{
  "n_layer": 15,
  "n_kv_head": 1,
  "parallel_block": false,
  "lr": 0.00335
}
Each number is 128 + 24 x the weight over its row's rms, rounded and kept within 0 to 255. Layers, rows and columns count from 0. Numbers have three digits each. The size before them is the row's rms in percent of the matrix's.

# layer 7 MLP gate, 1280x320, rms 0.231, rows 508-588, columns 240-319
095:118135120124108146117122164158113140145160164154138110128113155107118165130133130177117133142112141124083143128182126103127130143128115150168139135145159085111156135153161115137156170142115155120085071129128134137093183132128115114079160093
095:122127118114130078107133131150146149125142126129113150106122157165136136173111166076143135147125151109150142155118120143094096177123133159094125115128122124127157117161153114111163139138114148114152155122119120130133089144123125089110105151
099:078127066122142126129103120134120105129134087131143127114110156155110140146136112135134146159142118134128153132098125167117128092089130120139093162110107113165126096147130092151176109113123145154127125153167131119092139132100138163154112158
100:136102090168136084139132125096083134097157123168114083088131090112120095132113157131128106124128134130160106139088138177147124126105123122112141132150082167154169059114091094122148105114132110115108148180147122112144155152129127117147154109
104:113126088142160095121146194133116133131153193123117118116132113137135151108144156156155124101123186153102110107095111119114122129152133146134119131112106125112140155114097152152115140147135099125111102116156071144135115108143131138136174148
102:119134150122147140125095179160187162125124184137137122116144170151186165154172125140146079148108131135128086119111152154166130142147104080125124120071098179132097071143106142114100075118141128126102110160104138127126135145130153097085106141
103:127135100081152121138126171105126154153094153132164117130121142155135162126119142115142107151112105153139160128121116191143096157149137128131132118147182119106113126129073110145088089097166067126134122129120113133118126134124149139180174135
098:128109181118108130139126136114120149130091089113096131110108120095139102103100144108152123144122138164134120094103089115132106119097134081120154137107095152132162108135076133081093107142143180106157095101152124155143148137141117145129150148
100:149139122119118109121099135103110171086121147131100136169150173118130142080116115132135135140150137134165128114120147137075109128121114154115143132126143117127103141172093095165101139115150123125078106162105100138108091126160116139136123159
102:145095123056148122185151153124109143153098133166122175117180145174114131119156077142078131086087138172091151119124105132119112136102123109095112149124099147154117137120109131141119097129122103121142102150110146161108137112161130122104078139
104:131164118113145110124101134123134141104104165087161105078107152155121108120111141128135144112166097117138114123143122146154157115089123186137107127121124117086112118102125126119125113143104145110080082116130124174114151126128145146155118130
103:108140124103149137094075123093133101113124160108189122151138079096156087157161155126134101138089149145128139111130120115150138119160139130123123121121102095145162136127107118110097130114131127143116122154101146088114138124151122137132106139
102:103139146158148141145132135140159170101146143118172106123118151110095089116127150132135121108158142127115120077111099133116146146137113157111144114133118116094110092165114115077106125106153146138105128126150107114146153175148112142135100122
096:157097144105088125191128154128135118128144121117147145152167138165106073143108165144097097144162111136088114161118170118130162105084114174133147117122148153136108138124155093134115107125066155110135150117110170110085132124128106130139116107
103:153135140154114126107092122126132109147135133134112131103162109111143141146105116074149089113138130136108158096164162086108103150120161133128109174098087146155104143130153122106110108098076063182146133158110118136103142156144109134104109143
096:119106173140156153119090133105111107117137139092104116110142178131139103131115106150119109142158085153147105124172163117146149097140136113148131098101080117136111146058121122125118126117150118144151125101096109128093130127115140108113134140
099:136150145069135082132117143136098144142149096134131110173180091133104145087087120123102181086108082106141149088107191124160170167106130143110145082104110154138107115160117125114132121120100111095136119143115104167116132141136128149109101158
097:173105118110115107138134130149118120168184127153135085144151142126127139080148116134096114106095161109125119084107169129117109146134146100100166157127099125172139113153126104165107141089129120103122115118126098147092131174163135112145143104
095:148122135162073165131121120092112104132116105109129160112086100126112083131140132163081109092167141199119111149114169119121092124093132130124156098139146130105123131111134129161131141125117113178117124132081149118086128140151108141115082118
094:145083118104090172148128103151165113112137126141140149085142167093135134064137143102094091132149088080139129107101148130136138117149097138152132126118192121119131138144150138164121140149118147180119140145115153119125121133138111134115109115
102:077128135175124097089128158117118129122137118145178131165115103125144098145075142144105133117144126137162113120117155102110132157119143126136122165120146110144116096148078131124123099175118133136155112086134128060156065100097133101121136115
094:081114138135103120132137090111137136105112158119109133125137132152162141169128122137169157105152127151162135136155141135165117110104172135144148133132144103139139144125121097104109104127114141112137077140151131130120157182163147108148127144
107:142172139186146110141141124142186096131122137138165127120090134114143121129135141094105130129160111140108164105150122119122146128096101095098121134119127179152153116137166119138129149134123125076131153127159116126101125161141139128149135119
107:122146138079143146095150127135126145087114110119177130093120171130160109116121136141138116173118172126114151099119167125119156135151106131116146100082135126088129096105087072123163142123104084122127106105131115119107059086109120113139157142
100:167070097137098135137106137133081124121111083109082164114115137113161146142146129113139103096108152149131108167179115119127092106151138129087120123114135122074120107143116129133125145084136137135104148182095114130102146133115145131169096123
100:142173127063154146135141111153117103127153102147119098149086139086117138121121109173087151143125151161168109096128160139142131145159119108171117137145093180117129144135148160069143139102120144100125132166146114139168141152103136167139107151
101:180087096103138119144131148120115119120153144100110118121130106156144172112158132125081101111077187154120142123125129111083142115111110089113172153150123108120113139094116110135074112114133124135138142157126139161150147156136151118130140132
093:096118105076118137142136116142119145089086127090134133146116154118131165115109144152082137140117107122139099143129147132108117109107111090103143141123093130106139098100115115128141122118125103141144126122153108133133149120164146136106132140
100:151148097134131144126140126097138115121143129145118126072098139108157167137124149114129155076113095144126120129103183147120108103109127139124156076123119125153134085105094070111140143153118124131101172139149113161129141173133094100100131106
101:126166132098091171094159126127152114161108118122121134084120114096141139086194118152129138130119126163119130104128127157120142169137079156111092175150134092079095156128109113133110091103173132164142081150137141149131156113105164122139134109
100:130079155156121171104117111104146134099139140098176131137136145141147137154117145120119144133095100113106150115152171164128126170150159109138134114128090143149109128110118126145146169137155154084139155140138101060073129156180151107099142128
104:122120096134132141143156161163106133125129128083137125137117107123126082119124127175130197131132126117167127090160146091125160142133129128142188100104116139157140124118106137151130148138122091114149125112128112157130170150119166144121138087
100:110145150120143114139133123116143177079115117108132117107110164115149151124138134122109153112133133093124150083128114096124133128194162139114092137086139110158149159082117136090100070103129121156138150116159112097101073132149089141121151115
106:095162114112131145130155110121131109114105188150146174126141169099197120127121094146174110142189128119128116105084124108141105123139140096142149088088144119162094124136131132102134132072110153118106099132135149127129136160099149149181131141
097:104140160148151137123149139126120145107167116184109162110140123147117125084089134157155095087118158112134133110141135137161084128134143132134119129153099093105119119084104130141113126134158109140112115156107102154096111134150125169141147130
103:099118172139143145135130121094176139115185171102097139106141130138178155133106129107154120146129130156129124170145106092157107162108162183122155131149144132114126117137133096149180131092141114126176109163094127143109116180126093109118148119
105:115161148157121102141143113138134159121120133129142081117138118137166146121120157145115078116101128141070108147096123192137116126091079120135172122155125137091111117106090081145128102125124159127093142152138124089126127071114105089117099137
098:106152092131145139127145105105119098121168139125131185124108110129090129153139156137116132128141127120156134083169081139156126126113093102130147115104139146123105095102121176125091151165112110127113146130105140099164121141150148165124120099
093:128176128147098123129139093131131107115152127093127130167114138149146144110148139096134109099154121149124139112100132155127134128116145122160135078098129131110141109194192094116189097165128132077087117143148122151105149114158133141156139131
098:164067112105112115085109102135124136112096153107142093116121104168129140093134164106124135127105088124163191115128095090110126111129152134172108109137164190148131130140114084153094148106129139093120129138128117106170143170136142154090083121
101:124110138186135082142133132100122146148100154113165146139127106106149104127125148140126097143137185108130097128166127092093121150111093112136135105154045142131108119178152147126112136108142122067147166112137086143125130155130131132104112126
100:142129124104135115174100116154071143190112129130098155095153109114144137088193136105099148093132085145143100119157100106136093109133138115140172111134127095189125145131142092131127145146132136128098123131116153100169088117164105171091164122
094:143074131131122099092137128125142130173102118138130165085138117124150166116113088099101153168131091105142144148105140140143139148121102131083117123104125139149127140144169144107129099171121122129122118114122076163100082125124160159130087148
100:122107108117127155109106119143066120148148153140124127123133162108131149126118111177129146100134110113129119179124157105104135149150124121099153154111118117108096124148122147152108116157104106129086169117117127099132148140128131091118132137
092:095153144141099127150124143125147121127178136117131163134101159147145122127117127160160129122124147121163155129101212124151136115135146123155159109136149118130106141112184116139159141153099113142173160098131107100096157163140151109122097089
101:162125185068083148100122118085173133110124162143101155106079105098124146149108135113130086133156130104128121160129083116136119119122099132109119142165163133138122115163145167142132104121135135114122150118172121149113138135112137139104156148
100:148140145137090141131122114088109147149128145095117123135090116117140083108135084138149132153131135087111148147097124096110138130088149125109111154115133098142115095134113121081134112091105154096127144168104100149126141103166158130121119119
100:136135138141094172096077126145107167098194153143152112094136100119130124128139156199131095124146134083128101121159130129116119161158158085161129070092088113103143117112098128122102107136118113127156151155133121104105162117110124114080131158
101:112080112121169106120116153152115147095118129133129104121123113124132131162109157128140142118143117146147151122133130128133146177104121123139107150106093132122169153121110137166124111142122127126133114159165108130072121126112110130148111146
089:091119124154145149116127161078155097140116138089147135092075172097148148135140115119080128140127166108157136135190165125133123131153113123155160128126126102107156124099086186122154114120087129163127158098113124168115100122130130169149086125
095:141138090112123121132125144138147122141081175131098176138129110137185160139144106145089107128110141094091181164129177142162119101099129145106097091123158144121127106132145141117122122129133096099155105149178123119146143109119180122115144125
096:130125130120120124176161105116142144107062151167097134122145132127118084093115169115099152107117109116105147140112115165131130087134089106136113132146134086095098130143161132127141109117117113147124107152118160026135112129092118139129101125
099:133146130094075107120155165144091123108133107138103170141124108116106130125102072124130090148118145129145109130123111106102120163164097120121129127161142145124110115166140107102141103134154095090098158111131136117147135136121140114121142070
101:100159107122122159134166140139132119126074124123130135138205099136154102113115109106106109118131130137098137101163153106112124149139103124152092152095130133140102134126079081136142143138153107148121102159123131129113127107149135140122151131
095:133092129128124129132159143118093142140109143090102126122147096142165133109125081103092133118161126123105131107110136149151146099144147137183128186123135134161089073111177102126127171122115133128116090139146131125157144146178148087153129145
098:148100117153139125175173131197142137086112124142129118163142150157107085152088106075180136123145140127133162106133116137133086110150112117098154123114103089109092102153107116118099130189102116118100151108117134122135123152150107126136130106
105:077140133163148170177139122134185103124165117157145154070096117126122145074184138146130140135162188137128155138139168141126127117122145103131126104120112093104103179150155172120110115137111087153124101134175129132115133133118157090122165143
103:129141118148133143112138108163127106106121107125147195114139120155091133108105061175121161110097097122090113129099116149142136141129108120145150132097131145146110146143142087135125080156156141128120134137159137088134095112110110111107147129
101:115130124110137105125069131143130135139164066125129119157150158117106130094136170159114072164109160159145121109155108124102156077117109139127149159153103096104143117137156094151099100111142136082113127126126092144131131152172135133150124151
096:116136157129099094137117092124154179152109113153135113098126093125158175132147128127094150087146169140142128147161138085094128159083105176134072113150108181101130106116117142066143117132162127117108104118102103145129134132121122122179137106
098:112154137146153142087134144088128101104136159131162099122126137161115133082127150128113097116152103121140140142137152094089148123105129081126140152140111130074122104116047102115165110144127116137108098118148137099144143151105104126077103115
102:113128135146103117215110127108106120127164155152141109152134090124098127158178078139142118120146122081165091118129104179103137124094169119117081110143100111162129149121096118138125149148121146131210150152132138159139144123134149158133110117
103:096158108139109132107082137121122149117092114085138114105093131172094135145112172093155117145143116114154150092122169161071104127098097143152110158170124139115115085174134138134089102116140080155106144119114138089162060167174110099184113114
103:133114072098166124131144166116111124096132130147108141135131078165109128111102115166147134134107129145166148148104138127125083128154124121108102084127124111139163177100134122110150102139108121147100140159102080140158114132142153138125117159
097:101104126113124172083131128133098136178103117110117117153128146134139081147148128113098137065148089099133152149131146141132111130103127093087115058115098117124125177137088072092133104112139109164170145173091162088108127140113119127105154133
103:139127125143106110127116130174125152120142169090090162101127149131139119116120116144113108145126119154129123089133155136152124135125145142132121136101149083116125130095159110109134107098120150128143155121155139141136106146098168167162112121
098:158113127098129117115118107128131148085135126125147118063161137127133130138109087127147114106164159117135117120149197164138148113135123153118144145096144133140107121118120113088153130078120146112102078170162111147103139119106143130160149116
098:163160151127130123125140086116134141121197108132134131100106101134125131119130144126091108115136113120155105119118162122143148079091128167118140125166104149118131103135121157128134136145145164103167101125139111112156118114119142171192161080
101:086141051136131130128135122111114110116120095121152125136081099126133132143085124158115132127140136102122151121140141150112114108125163118077147093102088142146101127115108145095088113093162133162117121116145144142136180148121161156140146143
103:130129134138168096184149096096146159137138086089142121088129117145122133173150138114156153110146145071143117167147104089164124115135114111104163122102122086148127151123135131148104110119156080114148144098151153110128105126103121114135128086
100:126133139143133110130145079129141094144105122138130133130132131127133154149126160148124139148127110165119094140129085137094130133080131141116120088117105082158118138085124178149147141141155165109115120127112164139115144141166166149181125157
098:147102119154152111125095125147138147142139122110063148113140104150144139139169113125183078139128160124120142113124090119120113183092107134125113107105094160098149129063095089124131158083156131113114175168098117148156105110134113166106072125
097:173137161129156170152135151157145116117121161112129139074128099098089110059101117100112115122104090145121139156157140144152160143138113120119112098094131097129115130118110151098145085134119129103123084150130128110119110150131128179120086117
095:127142144151106125148111098147164131150138124127152108140146133164129119112104101122149151154118107121131120131134119118131149126098159089154119115139154116149150089114133162136135116147150143148146092157111085153101140088127087119122126139
107:113115052115154088137122130163138113147154148145093103102110138142095117122136167089112150114133124135129146151102144096120114133110099100125138125108134133125139100141125124100104175132147139086169158128121076116134159111118120147112131113
097:095101128095101175135154140126143133122133175090173116085148103139134161138113095134155091099140107085141114116158097108175179150148133141128138152116165124093084084152099173116124074124130102121157111072134127129157139132139129139157113136
104:169149114134137161119126167113125113074119102101149150110090102101117110140084123144174129122145133117142162154121132126140149158129163106138137152107109124176135147115151148156121112106143116136156103142154113151146114134088124145108149129
103:107108137133108144147140120136171104109137128100115149157116144128121120114134122089185147113128100112145150118146101089148116161153110129150122102095135117118075142103131108150066144121145109088119111132174149077151104156151112096141116128
098:134119170101150180161146090125083139112090110115112105140108112090152129146103126101124162113152098104137139138122135098122140166142161149163112113131144146152158155123123129100098126161157133146146109176118119131106160121149148149123146152
099:126135137112177138128163115104122101130140123173170132126146154161110053101089114110143119105099145131112186120131158100112103137163125119131161103107131158109167152165144098104116145112163109136155120128182111109143143121118148129156104103
102:082098133086135149126126109119115155120126103112150098115067138131100115144136096100117090136151131140105150093132152138084102122110125096095100087135086093178135130132112118146149088114163121050113119154138108175125118124127136137150123129